config = dict(
    n_layer=8,
    d_model=192,
    n_head=2,
    head_dim=64,
    vocab_size=6632,
    norm_place='pre',
    positions='rope',
    init='trunc',
    init_std_qkv=0.0361,
    optimizer='soap_variant',
    lr=0.00544,
    lr_head=0.00539,
    final_lr_fraction=0.0,
    train_tokens=157000000,
    steps=4792,
)
Each number is 500 + 50 x the weight over its row's rms, rounded and kept within 0 to 999. Layers, rows and columns count from 0. Numbers have three digits each. The size before them is the row's rms in percent of the matrix's.

# up: layer 3 MLP up, 768x192, rms 0.152, rows 521-649, columns 144-191
# down: layer 3 MLP down (transposed), 768x192, rms 0.155, rows 521-648, columns 144-191
up521 094:519440511468466501422478508450522538413475478509651459412584530550605533482523542495595449498599564387524593531447576438473507463526466446531492
down521 083:432381531497622414503558573564503508540552551402445539481449512467436465480497520526406518468538495517589494513512567517438591506508465488432491
up522 084:484480595492502455509518500451573542561524511468468436515416630445574508590450474529394505512582478410526494529494517423447403548594389535503416
down522 094:542508531435542502462510601547487456518485476503511499498532493546540534371504490460559525448502426547500446405472407538489438560472597387507498
up523 103:557389534475520462506421514479589531429505466501445564399552561504506544553535527439482346528460541560523501535508472466545545457528565433546442
down523 086:488564545501397572486428440576416438584531476508444531505535409455489427443490496481535478513493425495518412532445538549528532362463448525559489
up524 102:504496513578573448505489471608466508450372527511540495500583491525507397580538523443467459546544605493401419455483493440523535596504552468509621
down524 102:498540445515451488484612461501456540494521600526440460458456434441502519478464486522528473483566437491525519488346540387476362548453382523484381
up525 097:449439377589536543550561518556533502547542485591538502476510489512539439511463586480542512575502531507573539535471566540561463520550581488621564
down525 088:469444587435479346514502506533474546458429567508479459528541535490406437494445500493540562404495415450473454431501550460524514519460482498461531
up526 102:461544430383491534572424502400430477428485391463547519524525493544503535533517428447431531463549459573495459499478533552459507497532501428506513
down526 105:569472530535461460483528581547534550500552550547515469440529539488511498500441522458605464522500427563519519547515555473515470518553570604523495
up527 098:492478527506520518509451452426450504493517550463484567492419607560492477454495461499536484508528428449485573451509490489495577509457460586529437
down527 106:493446454464509545497453499582559473433481433418533508468545507517499488490565448487587501490513461557484408462439476517485503531512405508535471
up528 089:446515527473476512442465513481503580519535554452457522512560428531495456603541466491508493437473632458489557436604553579571492486442436502553444
down528 076:422343606411576470573520417460542552453532440549515450482478472457491564486443457533489504413530458543456467443542581514606472525541485510550407
up529 102:501585489504551456450490429482522393508440581424589530433567552479450449447587518464471492489488493448468415453566512501498468506416454498469535
down529 099:494617510485508434444414580446587517585580511480472537474476438501487433418515478481508486467428561477573597527464514471447557478432487451452475
up530 107:473503457544387534429451565433527487465429471594475522460472458589477558446506597502482468444488493464425621557457515509490443517520485459496402
down530 108:411546484421533487532503528552493458455515481490455462453499603414513448597514449462470494527462468475488446515569452522507424487387491495390517
up531 093:562463638523498473545545464502449550530515497555409510501445526575552498667573501588508506426445430494538425458465491609510553517498509533573477
down531 098:503467479603532494482539497459514497570436520444539542471461498391503512561448591517459431449551583503521506519536457492484372451456541471401532
up532 111:479502552531483484521476422530465513497422545404494548497533519467587508479456505522507488502567501522531521565462628541545540445459552561458564
down532 106:598526608439480542480528517520526553513515479546495547440545529485493554466524479486467506479446496538534442461538619508404436455447552489487407
up533 109:495486493528577471551559529420422478575480526471504438497547497463515481523481546485543505567466529478640434529480470392526421431481462570546697
down533 094:427502527472506477505559503539496513464426432514522586484427494460448464444491357436456479442526521424392483460505458558513476488559512395434470
up534 098:362525464504514535391519585536466587487578535571380554461459585563533547400494441499492442569462466467592518481493387556573458476437495471471476
down534 102:474467568493454446482527459533501461477541451498515434589464460498554530459499541494524502493456426489424476434434442556521553571529554510519440
up535 103:457537472511488466494427449552400475430500503439519526468524502536441606457473489498498432598548631457404438596473540557517489506447550527558538
down535 111:515457569443508530571445465484474423434558455468466417533523521462511513391517496467525562438431482529498497535470456480580442445497430424566502
up536 102:554436459578538453529555470455475511504418546411473506439505451520526606579521378514455444503519520553487555537415476470480548482504624540536553
down536 101:429497369459466480461428511515567523501516530513521494541561518480434423509385531543546465471543494453548512546538525602466440537614336475439438
up537 114:407475456515451503567561471586529399496441462426568442506496409437493491561592474486500577515518415524576457480569576449534533501438597464548426
down537 109:473517450534424467464524471443497531455529499564530534615530478514490570543526554446432494412540407453533597482584546441441599407504513391443545
up538 103:525491545582514476474405522517475433519496502524535531543441533569548601446522522538430465411483443516523446484511574369498620487509460524512553
down538 111:526492453576415426557487512450567554434545475521481593465570506552470489477542483511564488440471508477654503483479558452611451536494464586570540
up539 088:480584460454477464470399499370564511488592528467568485526480533504549520546389452488513548523506528424531485514487448480612502441581488487427467
down539 093:585472547533470550547565567549499508519466483483554360514513504496491491476525589502495631451457585551485405584422375483534488616487508609501441
up540 104:486550479492561432556455472526493508499524513487540533440574646514497490519617518530488369485504445433510574568413558448497540476464466423500437
down540 101:458521439477522465571517531444477439452463452467499499617520450518555503513505546423500538520336430483583630596479557568469408467523466534481475
up541 099:518458546455537473479467440549573514466473527564543466529451550541533491469419501493586623562434573512476529587486476492487555488526423502472472
down541 103:470473502495559479448546469498569657461497511446562452562466499497490554485466556492454454432521541545556509470446556524395418473565510461542519
up542 096:560507559379507462479608564504405479507474434475461450462480502492564413468383543487518502510553533560466484535443444501584499511434480420494493
down542 095:483520450513507487476500469558541536500489466421531446516399577556515534433564545451556524497462584490475597437505471628444457532466525484468457
up543 086:483497584543467474450441390532479571481480439539480527545553510443611499426489533584568455523482561536546528488456536469574476480634572507473537
down543 086:520443546515480429576450473420573541439420563444533478540522478526418638404465533424504561473544455580451482538473421561502551546465514540502669
up544 101:579578502491489472555467524521624482536496537510493464439543524549520478424501458489407480485503554493421545552545505514490456529490415567518449
down544 100:505577464500485416520481520513447565539476479478547415425509463518497551509493495460397464446579366477327541520537526513466543434401549551514510
up545 097:449480508493532450540397445502562500449523479466564483506541406526486583559466533507407489473509487518498482594510410445512508472515460484643546
down545 107:539508489557430537407542503560492528578476442535434514520522578507480515494520524512519575523458469542472446538522504491476498588518625506510462
up546 104:552437442475539486528600528487518441541447414510489495437502543517406539418530619442524517490461425511513478595500524426488497480427545497436560
down546 112:497406563466521452560560479437566473490440569508597569460438492531534512463566457495524592476538536376498486487413498481511416434498466589466536
up547 085:425580546551504468380504511564519423459486546450470566529517508377570525596475464516511484557576415459531533473437493451553429499628420498531490
down547 079:540465474486577545504480546492487500449487485536567574507428475570500486533416555462486527549467524561498495456549564548587600461477501566415545
up548 104:444522454415552566426592527531484534494528548486527495475446529520452516435515583374471533528476497513523516532501614566417549495538441450513524
down548 116:421527506508493558623480545544492510448450492512530539590476543487477538484515466506512610474522534477415493493476468516424533543537522520499509
up549 103:481435410497564528471398518504512535472503462431539528415515475573515513555515470530568463527515495493503525480521515439545621574474513493492567
down549 106:447496536596609533548525506525489457512387510571467534492412489552498519415472493551558508537585534592530534525466500431592472517505424470538514
up550 096:502522487510513501455532548467431486479576557489489421474527505365446547464504485501458536511472527554410462532501507488643508501472469451497596
down550 097:465474450472511474609514507434556532369596426438469491508513567450581567549489549430485484534453502530563484454554512578421478468576445486456403
up551 115:457450461469509505525464475511509474473520500442395557552486506479474460428459552580465542483515499484457491466449464593473482543563454544567561
down551 104:553528386494432469419520481474396556519424473505359554517438496541489528510478463439503457514496498540549468424557560439492511416516552510469480
up552 099:416470603571556511515543487471506487472442496438455540550491546497544529481415471499493438493620497549512454496507450520500409596601509551484511
down552 100:488533462559503468454590495435435487502536551627534539475491467422501486480507556453514488493475513473468413594582456452472495547480556514517516
up553 099:526464418377458530464543485502492532487439381503420451520492543435500511522487475463458569494548460512427464513597455517555460511482460487445573
down553 102:616571500494454425575553473506497464456526500486496509586477496506539472506488555479517506504441470478535526545532530512463547543489569536453531
up554 095:523409478527581419508421500481448477461532416466514450600454504476472552421472499504558553481592502518446496579507487370524516481566507582542540
down554 094:424442472458486484487497373496433468525512456447437539563497465490511546449516579470443497469453503474421555461562545593523485512442510514410532
up555 105:478426528476390534478504537510493528386578467507505443552538470531597439516644511592518511560498535602544522474537560509458420458427469456432560
down555 068:550454548513519448513542469551460446549568473464478529491446373573489441432516465426486553436500435510462537496500467602561547464502448499483509
up556 095:510539572470471518580546576558402468426580526490507506453503552546472467439522505528521529535563451475539492508478541575528436514538510578377481
down556 102:454588514442564479446469486504502506393404489468443502545418517567507437451540460404454483428515556585496455523505504522503538407473536505527556
up557 102:419555534487555538472473531451524461514475480466494461463516568457532614464419589490476467522545533518502502496445464500500491531338448494440509
down557 096:485438499498490491490500448579510566547475454605479455444441502532531411583449414525474483455457452525331444527434554545543515457570510554530504
up558 111:546590505502456499510487522570522514475476461575442562507458468486590519526478486593498450465505528518435409512595536532569427536532426457473369
down558 114:583563523492373507446494505500532544529407480437494555524520596495477467511431522501470536422583521535544512553464425559479395496540416443481566
up559 145:430514503490482473423536548574526505486431428447483604475513467538540500553512550445487471526526610462478444474507432343444483489454534445505544
down559 120:539595540544535582473530560440533459590565525571534569554561570474516490572580474520518485598485642529505513513534535527454442456550614550430556
up560 105:531510472386482520473534550535586492518440531421524519499559515414492512523564511426483498475473507504537589503491514465548530485562463485460525
down560 104:544445479477477495568405521553509454420470475553460485464462513472524502460427514537440566583509482510506462530547549525604471515613538552562539
up561 097:440469442444500475525573523469415514520524511468554491479473516433494425531490478492474549489548516504545513590512506512484568451516454597527450
down561 094:438499539523513495529448521554504475536509515496579485538430464521518531477471516515484449508463469449535427512423521586557464447500527533483525
up562 105:430472432506514435518564544484488479517501453451465445550578469533507495531508573538488553434555490486368523511439440485574540397584602579552460
down562 102:536499529385485447491574528435438510507493523557455541536503563598465511527656496577433509539465491462570513491514557581498585500514451553432514
up563 112:494466440557473521503492532526479542443479454617565558647510447439525547459467484547433522522527548482470463557526409574542440474534393539445542
down563 109:489371530564508576423498447571528506480505429465502498432473471449453507369557501463560536418466570533501411492508394499475447441512505498519462
up564 108:471541481492433555468530574583600535563472481424555485422492497433568501530535592422438551545541491467454501518485523524534463464476448487539572
down564 114:434543431490476589409478468491542463499505591590426501545439510509516492530507371515446515489548450428451566532535491582491513421499455494467467
up565 102:447551521525573466563373512433427584499481433536457488428501511449490469506470569556429522413538651471536494511578461513504529432559428536383504
down565 102:534466547441530570505450414464513499517533432506562476521568573523511582499465449539505454514570519496492535447498478460461483550581511520525512
up566 096:488538544479408547565481467483473541568434513477406475471515526424482453541565532455480546519496505512484570472572485532516425579586459581528595
down566 088:413541571570489590493506526555462550473540490454501553494523460506427495508532482554413512442538540516512509525535452508457572415505461497479423
up567 097:478489447601581490504450516426507419552512475481524429455496585498549546494532438433539542478485435520501479511523503524503579416515449422518459
down567 094:459484388399426523473565500568581444487483546565538517497495478594435555503476428522426547532551549539517481496513384500587502581394522575414500
up568 115:524448480371476480511478459491561621486438509514502504514494464484518507544450597425535482435503420476508454501473444497510498457620502528495487
down568 125:597478498509472434507543506430455392481518499502458519506566407430577503431505490511583588553505530525508544638480513475494496416507525445502492
up569 106:446509518450488493467469525489515481460535476434525512450586474514516525477426537509412440509529381568535532484490484519535472460462560483566512
down569 099:563495423425516446445539518459516415498414526466553424455515553483483415596555533458497419483449541529513506481537486540489548523605535597411512
up570 105:524487499501422596501553501566462484534490509454427531515577434571486559439479585541407522475512505475451463545495505468503419474504492490569470
down570 116:492460463460503567526410437574447539468504434568609482519498506539464509468550579457492506554589510486519439523520475531499514586399614502499495
up571 107:428470422522420522478509503397489482587440504501449494457581555555487478517512568489544424552459560538492532486485466459513427504497523433506536
down571 112:492494493562421442475549559448603375587483481573539530437496574534510532648522519488506619532558439519533597453536427560494439517513390503462498
up572 102:481599423519422445522467512451449532503454455448571588584524538504475508471579445522485545480589434476507481498472498494527542441393536564514443
down572 102:543473487486510461486627509580408468370498506500444502510500573506575480502485499565529535455461490499467528470403433474588504533613563519508483
up573 105:513609491509512536499487516540468523523436466472422579568534531519631443467499459426509445535626581510457445492569469443535519616567505498485505
down573 097:508514484551438459430496549586519466430577585547516496438391526474551494483544500538567493499463501515465527439429425458452555515394488437537537
up574 109:435560457492546506510485629558479544610428515445609476569567401501605461522542511396500462503534542478419577519516463475512580536505472446459478
down574 114:516505411540492579522502484483568499422495524485429426486544464546488526533536532429534506590472508515522479568534447540598575568557458627462479
up575 093:462624572487445535502569493437504475481452465468564464556519476554526392457491485402516475536546502381509430503486538515431456442487472413484512
down575 088:481515444442527591432473422423481517486510624490509454527554511572492556461483515546448561388461552543521455491460543561462484498541459550507470
up576 097:466580543459519454447465579535456616444469436548498524539626461627551461466469496464515487586401604524395502498483478510506587455452603505445463
down576 093:469616554479527540537418502521531470482534537478540450457326504437485498468509422490581572543587505479461567447478493511544471461493525490546483
up577 101:509562519558454509433522536548592529554497492515542509475506490495547543518534537453438629510572504535471493471471424599464539486519512506435466
down577 106:528524577477540505482497500590461491486512507541483525477519452486454486383521507522434393522524541402638570495488568513562461477536499518597485
up578 106:480447501511446407475476555459494506495489460457520549509517477535617454449507509429553425513406532434481499599485503394459483476432490441485498
down578 106:536536434502511473467463532556508454518418575485547528446518494500466436541461499360558517593482548536559423539441456493526430637482465499518501
up579 094:549514503451426523565423446510409475456517432465463443468486503485524525441553538450424403452589462630447521539615479569515561560581474456496475
down579 096:496556443460536569447494484489439513570470565562604578402450544509501544579548484490531529523525511561513529495518450565542467481472494541465460
up580 089:479454605447479590441531528410422480456522499504557510511569485407467561409508506431519454487523484535480521445551466581492534403497495424479413
down580 095:557463559570487495509485557545473530537481491485468338520467447569473626465556446536519538510510493485481525509530473436437382468528506503491508
up581 103:535559591498574436485558476487435477543496553426415475474498436474515473425507501507543565528424484525453540386518500487554532528428547551470485
down581 111:534529431536476530551538502536481422477515462514386443402445523527565526524526486487489543505472523586499506486472563496471527455559515448564487
up582 110:501490517458475595475518572481448445524473513398539520462482580491485489503514530537514568449469421496398468433464407519535504473597480550478512
down582 113:467468530493512569506462499448470476480520446485501412595570566463527499482538550486451576536487473478517521521588570482532507582474517538416497
up583 108:413532549525539457564529449503512503514444494561579482559539486594492516473533527522529493510547467468566532499494525497472482476460545465647565
down583 109:520487525480469551581535499531542456521532472532585506493545520517527511497514501509436511534595543525440570515522487461501494525436583451527521
up584 104:441489567496467567501543419529473496485488504558575497500487588533473544471457478573546494524437510367401434500423567439483513441463452507587482
down584 102:470542472601452454580519554464489494413462562495512502540400434507517379497568462517493473431366501479445505485497510524592481564476512497470440
up585 113:476457518502475561497556470492459511443519409522484499494491446525496602432544565527510429445514522526536559496503632483525511520435455569479485
down585 113:474408556569619516532454465591371471466581459544520429423508532482525479454466568447682523492491491552459475504458389476489480435562431486524399
up586 105:583459528584485473448467563431501607451499455436486548436576607452387504509449584487510512519526485512491525453604406499469552566468463483457557
down586 102:541546444474460461496498472477419417437448465513489537461493497526469489461461482485450504457584556516570554451382482482533471421460554428606480
up587 100:494442447445511536507404494516479480441505413504493467494572557585495557422517563477471519504493416492595528431538459526497485410517457536574506
down587 102:500480567472541535407427453455568538522602499547469571545611490456446525396471425487452554541564525514507480550415583511473521470443434495512550
up588 100:544489517551408470486517597505474503542418436496486525461493467477516459529603439494561479493498488524437435470548514505449452532556454461467538
down588 101:477501596488521508484464389364464490559531506459517480573584521531460538509498493537532641529535426423484487401462468508427583509469487484552543
up589 094:499541494561486420396474476515521475507469499509557543596571611379486515502462490474474492525486504581445557458488502478558497445595541544491522
down589 068:479441504504525383539506507443452528506509458508561497477425484501445525450405461468506463396564467486436520461533563613523501414428520492450509
up590 106:470478547505417405594519489505421464435509472448467499512521405589455477441468475479534529538457496412474534484584519448516510524448484492493489
down590 106:476510544593438465432514443585367552549468530409465488566532471575555467521579453441520458499559485483535484433391518569490496543474489509569484
up591 098:385531567527510427541487487442454491659560570497568504505469535505529493503520539563517573595477509484511518548524519426518542490466557524501492
down591 102:547450537550522400520575511482508562439403496531387442462493519464431493496476428467504523426458417502561402566445549541473499492548391497476451
up592 097:531557539505534520526452405414388533494518382487513473529474465487435637520513583534521554566503445389532461494522532486556521421463527508508445
down592 099:482485461534399441399536502556431526555445411447485487413494507531630432491548456520515525494493490559464466511532523468552454410443467559455511
up593 093:559524479580497572540476462533424400500454502455463477417505589521389470575461557545478529453584532582501512532505406435453604478458523522501541
down593 100:481463475494541449511437445516519542533485493466576566534509523476491488549521511473604477541527490470437465589483436488525600502516414499502553
up594 105:526528453483506554440546420391478426519472531404661506482534509515487501556501475467521558469521517497557519509549372475634494485528561516533476
down594 109:564547538521496520452523544536449367484472563623467513457407483512536528467470528455556534560441589464465446470466519521509412403467599518429432
up595 114:457523499572597475492449450584473509475476480584467493516532481458474562472457569391432492516534516588541592466426465529605463463486482462561470
down595 111:575545516539489495495510448588532424585500517505522489491569499550534536578555479402522461409604492498487492480485463539461531459430525550489549
up596 104:425527569500587581550491473445554516537514518451447457455436510527488427462553511508590580506444475477493461402506564447464501461459491522529518
down596 101:552532461604380553533484469560448398542543522435385511449487451553474487435466537494464435489472528560404533517530497507535483453553487537413457
up597 090:508441560578481484520523444389502517479430440406503482485492448553410454515473466495393522560574521540328530539555480478483613606443460567499488
down597 097:465508553531479509515486477493547579451523464607436488587576444468523430378490500522517445450568653510421427470482458484523586613504540534503470
up598 105:509433449590505509473465545453520495525499451539456592677489504486622512541451595408503489542539414495530436547521480551581510455493550485505449
down598 102:429440464483514521586430513555540543530478501545474473467451382498391468545624532499523464540485483548550437497577400556547507543486489530497590
up599 095:489432549492475574557446566514486495471536529492511482509522425498467522495467438496490476451473611544538534586546514435479508453509464476489509
down599 075:473414495519502494482527498576513567531440483455468537521506427483488446417444494515435548512490352430525465503548502537525521465492515514554528
up600 107:476492568512445518475428486544495503580492532590471463471506429551615583518389566461547528502497535520484501480513536531535563507479452448450509
down600 103:492493489623512616485523514514513522443571436483592488444589523507500549427510542544513522504497537596538414453511579418555496473506495415531453
up601 105:486453440549521500507522533485513425518456428487514423547487535455567524485508505552414497456518531489465494543491511428476503616557499514517573
down601 109:501416514577483502531478502459511597452493517416555451507520479555557449514485536468568582471458490523551480480474358475547524556449457426527409
up602 094:431483465563530474485461460522604531526465501550501523425479562492497458580493489486501478570587508433494433550493513469567415492415494515449512
down602 100:537539523505501515484567606377522382609518457455495429580531526507570577549501493426436536541470449518563528415478495472468464491565599572486474
up603 102:521487521536544497501558463526465530584379512625397513505586499455512423548559511436515435557507540492481473445578435503496536530489474550485494
down603 118:549527452536498495553450539513478571522485538539497525457461595576511519491481497453492535507420546520516472531474499506516520508494380513496536
up604 095:387517515512518489435523453531451444535404468525444493564465424578612502513529466444445400557478485490535548548463541440464585477489539425522531
down604 102:506586521509540574448476559552544365563527530444580498519564490413439454550451542396542455481534587463559466407426513502516447500442534483561519
up605 104:519529530464469521387620394482539442557493432412504556552450524501522502492536534497583469544501545558486406463474474423427481568495574482500527
down605 096:464560501530478474502475571528484554516481491560517424539412565475588350504540507451422460448498546431459479537396459462529438540492444520472400
up606 102:496529497381487475546567546554601391526536395438540498528524516405520509552541459438464458511527545480561533510610547519493505528471589495496428
down606 096:472476464464586380541463422521467505510549552530486474464437551516549515532481488454511519468569499491483570404560512545546480479423479414486471
up607 103:523506527523484506458479477510495555481480423544508503509453428488422608542510510483480423529408576577438461540507551528465504464457485437479497
down607 101:502538517394515462570556545516492518508430543481562497570474430533494482473465468606539507508520490541524543551534488462509407475463433487470474
up608 091:479555529440571537524557457459456523517526520524436525531492407455467520496536557471429488537429507454468450522430535496450479418490563457584492
down608 096:530496506479487566477497494509532533425558556555549522466565521552521604565613500536486525481513524586512462512495517486511482591492504495449394
up609 092:469511521421591450463485515437555413487492450555401414493468478476526455564532457542458472552441447511458631535497427466541360500517614483499508
down609 094:525450553484474564519459561523390548516525493457475545499500469502467502562568500484477506469536468558496482512541463475567542446568507464535518
up610 100:434531458501552420478497515425534493396486516526503517479529552507652492413451509473523445569412480608472518519530486431600526520420497544523505
down610 104:541556595503550536465470424583492476568377462530452456480400478521475551473519513452462547518500386503551522458478603539611608476588459473473531
up611 105:519500569489428431576497526449462502554443461493576408470456441559520509545464457447481380581514483482413521597480537542508422490477462524566554
down611 116:518509537496433455508482567528498507473487533539533420503570510516447477526492580481531593457479488523480542524561492464500493612445516547457489
up612 100:485467502599566514492470448508550505464560444514483604498533575570523481576462521442493498552543430561545458500498567553528449513432522439514479
down612 117:424422507428519475475561507438470402484550533547487541535489459542483486456560529457441434559517530486610493506600575553541454449566467532537491
up613 110:529500556464474578444440511449513441544456539417513471434500494522546469522543530536475521538497489568441521451555537499512594419486508483399565
down613 120:492477471535517552486590463591537546452545503549416448454446595448455444507586463480429476478547578508564452566458502410485510525469519481506554
up614 092:495541535485499510392516436420472456469441510524456551558543529490473450514362560467532403498440468534461493485553583480447539544557482497548522
down614 081:498429493508594513506451469594454513485535547586538499447454558466598549463484513500439582549531458451557480503453600567443482567522545500464491
up615 104:499382460417520445453474615490501521408504542525515513519614448487587568372402565451487560555575506524477471477486541515475559500522471545492553
down615 112:584525515554474522493405478501494528467525426394516513563478588440545529542480490491522573424463484502503540458609559456469504423508474533597455
up616 098:486547494510636488433530495489513497554516521389482535451402441469534593475481588529522523575473550547526506456520509502469475553500551466471481
down616 094:435425523443474504532559503513449459602519497499546390548552527538479485597457490488538502540623504507507447461504514547462480467496557613562552
up617 105:475440500541471551523564388463510498472471487508565587520464449546565457502491495558510559432477576539586447535450456578574556426522507552499552
down617 099:515536525512485457510499499569394425544507554556424438523504563505559493544561567420512468517477461532602500517582456462494544522453455530542519
up618 090:450527523458535510492504533551543530432461529545403502477454489534532453544472430507516410473445512439497522470496528463413531580477551475526538
down618 093:540516399583478507435573459508482508561518509408552508614485500474505460439577574502510559452485540568443461501447512453539406401483502502478518
up619 091:464573518475523486554426511404480479480394490480485506500479478529526457467454507447523552514538557510496509611488460434446544588394514498534479
down619 100:493455527512462446481485534499481507504507546419478491470561638500511464500492438592530471562444405514538604465487533440525452522568368510477559
up620 091:462528477470496497514585430457465518470494501492529530499561518545597547503500528483481525538386490489451540616537501489564491561490467577469462
down620 109:453526457464546438506548508366456563521470475579526436548468561527478456473442534477579497544488538490493479548496532540448429401474524477460516
up621 107:478478581459493487605573524575438466564470512509487481579407535503479495445580537519493520516481505436462433506494521416413438471399488531507498
down621 104:515536610493444538471479414477413401607525481455423546411542518475500586483593481572592542539493540454529423465454535560528514482348543457539515
up622 092:525476477542584340446399524558424533542485542489512569450481431574494526473474499500526531497473533473548503443486460481583479490444481593505489
down622 087:467438516563439515518577529486511470444505546519554482536499486441509443485498493515441421454496563471487487467523526580457537438459494502475511
up623 108:486466492590406522462510486561517456454523465510455410392610483541551477493484485431425496468597439456446499531523396495459516424566628472541467
down623 098:405499470473476581506529564485421506482522496545545560412621515451512513430524517504525541459525530513506538494521566477525450416437535524484404
up624 097:488581546533476487481420475536520461470516536477561595502512510573514455487497552529552410479585470489565468426477470562581536593563528520440483
down624 103:555544482559592480570554510478469502509481523480459537543522447522451548509452492491425514513477502592465507530464566494484565483460502504518383
up625 107:416492494492498510592486614480537529439461463478616530490513513518563564519542548462469462519437502466495498529529495471578467456442440556438584
down625 115:490479520552464471572463502477472473520556532519487497513541449471501572530484502466508496380494458478522485527468553406450448491443489462484514
up626 089:596513413499476538520487531600492587446502541447529604543511509551408570495578532501515525361615566496568516479566442463441512536433455483491564
down626 090:495452505561564505483490481469468464533452501402497412519446513548475559508481518502486499531440499571532549423466625507474425551557485525484420
up627 106:475593443477493459578544433497514622575398422492477456517525522513566449446443504426499489447543509420469500464513482544510537522535491598473526
down627 109:401508450503575602484503504512471519483531609488469619570497498433489489496495425551427473412496496552539501466553549598515478440474516505487551
up628 102:511456503434465459476598440452508483574557503507566501474491445466548543412482541463548488526496555449503414464428486483539505499518562433529543
down628 102:536520512494541414518452468494449591523569510550492536453462520518491579517572542532581441552422407479553440460555541535492504457543482528529505
up629 101:499449507580526438509453462521522556483480491545571398537568474509475493529535512524501490498503462460376506468454460466512581488484484485573522
down629 099:490480541467497502608601547417514545538417593538537491492447530440569458506537394455515494491534563614521409644493505495516490512453499590496515
up630 101:469518423494578572527546599504482571537514477438444474468514562417497420486607432452509550481530540474494463528510508536449479465482473460477502
down630 100:555533528526546492528481457456502491487529564500455552568545493530541441441476441508527466567572456551459593430567489586623511418543539472554497
up631 093:540529402530575530522523455409418565465530457537440542509432516470472503489470462621521525498556533491565386410509422497473527480497575426563596
down631 086:488514458548504528492511511581494509448497553485541520458565514581534519491551519427492545464501469485399528466398503480520494597498489483514479
up632 103:458563546477528527512494502551483473576454463591474494522529553559548541542528442473527490523660492453516577517503464511483466469512482555506516
down632 100:553408544462545500469507600476586487463501534528512519482470524482461477477513540547419393417492504475557411415493484538544345511471405537534562
up633 104:494465379448482487508523527474508604500483500562575443475438471586516474554442617503471582418502439509429495531472387450498573519446519489490561
down633 101:497523506567550542522435487611513497469529530492543542518480485453458474483527507627458520439558518524549478449562473444582491507533529595506512
up634 108:457458536416484494542488467546468471530495491498479507425390550433521476630434605564475574426481482509492478443465518573493534544455426525411519
down634 108:472552500464470519446575478439518535499479472483521509523564584636508462508485425413534485456550413463556453507480608566514490416473535461526485
up635 109:521538546514583567557559417441613524475503475400417443463464484576579546527521547499602558503505360463451533400483529420426545452454538552446564
down635 110:481482428407470478518520476491518497531538545549517464534382611471520425479529562605535366500436486477511561489485527546392519496478560511484489
up636 111:493553551450457518525502488502512534475466484410495557483483384551528475433462497576487415488549522544478411488482405576508500550567533563558524
down636 118:516503429437437590498549419482510590448488528471524511475429481483561498407517469489499481544522541548520456442370452481479399527573439475592544
up637 102:436524476438534519479413559536438530552502466573487533347431531596537513545439636529463481534574449458467562523536504485549552482495486558408548
down637 095:446530460589501485524530422453459545497637463502484528561432452477561510548519475486516436451528463446430531512487425512494546478518438506503478
up638 111:499502509454534467509558427484462485498558485523588597465422452488404520467562541504562452542527483480586470540496517422504565486425507470460487
down638 104:475482438524502494499571427531499408423473603452456464505514488511548504409548496439472488505416435539451567414477477562519489410505415493512488
up639 098:442461503371565530479489449506546558520478515517441531478554522573575498529525568552603515477603395525490600495514487382440571594499488619562533
down639 101:489618506436557443425520516550423487504514464526424512484538424460456480486551498476536530472504512489526549382511506563452536444555461391504459
up640 101:540502529438466503500484515514476519449484468589500578466426536566574461512471580480523546496465491606453448466448500526502449528434485522399585
down640 102:555495486461520455485529530487573510590501567474532449477563472551478557495443486588509524458517430463566471530525582495521514526483482475416408
up641 100:492571579416568476537505524618488492546517458471562508471455431534501535483536513460553489489594505488458495441417502513499495494429545509463435
down641 091:477460558594485518527507558439446380514437499533510478485490578508473442494517516472530469512408506464475502490522458589502564483499469597454507
up642 112:427463448449439551468458592461407513544468381510491475451461516429600422466546608522537452531589520550527445449534469614528513489470421435561443
down642 103:475482469562480481516483450481570506450513481483569496533450488529468445441581460568546493437489529455529503502502474538544503557523520645496491
up643 093:526508564476594479493435614509524530507518550564519468560507427446524599403498505488525561504563545425433528508588509487495519467572493504540537
down643 103:623446552515488468471487470461604576633504537500492492536454448554474482471403486487568480499458396508499553594644478483490452384485508483423531
up644 100:447504532509597507418503529538540444550429481401537453404451555509429550559462491451516529438482488467552570462457503468445497470508462483528533
down644 102:535501459590463499489583581509541508564568430518537492503384455427512462496542488418394469421440468477553485593509496526485472462582604597469504
up645 104:558473513482436601461495561538477546498405427423544563510555485548563594525543622458543546571456517514517510516547443521548519374594468513531558
down645 100:468563469507458522597553521579362506542527504498499517443493532461552490474499478527526479442597513472499540494421522530535468459505542469555511
up646 123:469397533549514506501591450526378553466477582477470525513495419553546494513482501441458496415523528443571497494537469438502536504521507583602438
down646 098:503533470461471490499477537450542430486541462557552457502568616489496495564482468431384489512371447571513570409503505587513487458486439547435510
up647 092:493569541466592539507391457480471532423521448555600567432477504451548477479516569549478486462474479564458605536531507531469473575491485532498494
down647 092:494497453579472501487516542543536451506598482517447463513553458440476510586396529456480541494583541517488418526431513508431506421496484580534442
up648 090:490602505491450432369582487432535527496508479479452537496549522367479518472447461578468481475430514506518491450489474494585422556510488534555491
down648 076:507479531382558467545520442507450444539486444516493405411540519434492571431489467477534563497553556499547482508533511547487573412547458508498497
up649 102:555491495454489549427527508541535519441472548472516511452574456530598511445504427600380500527504516487490567435552434532476548519495435481500616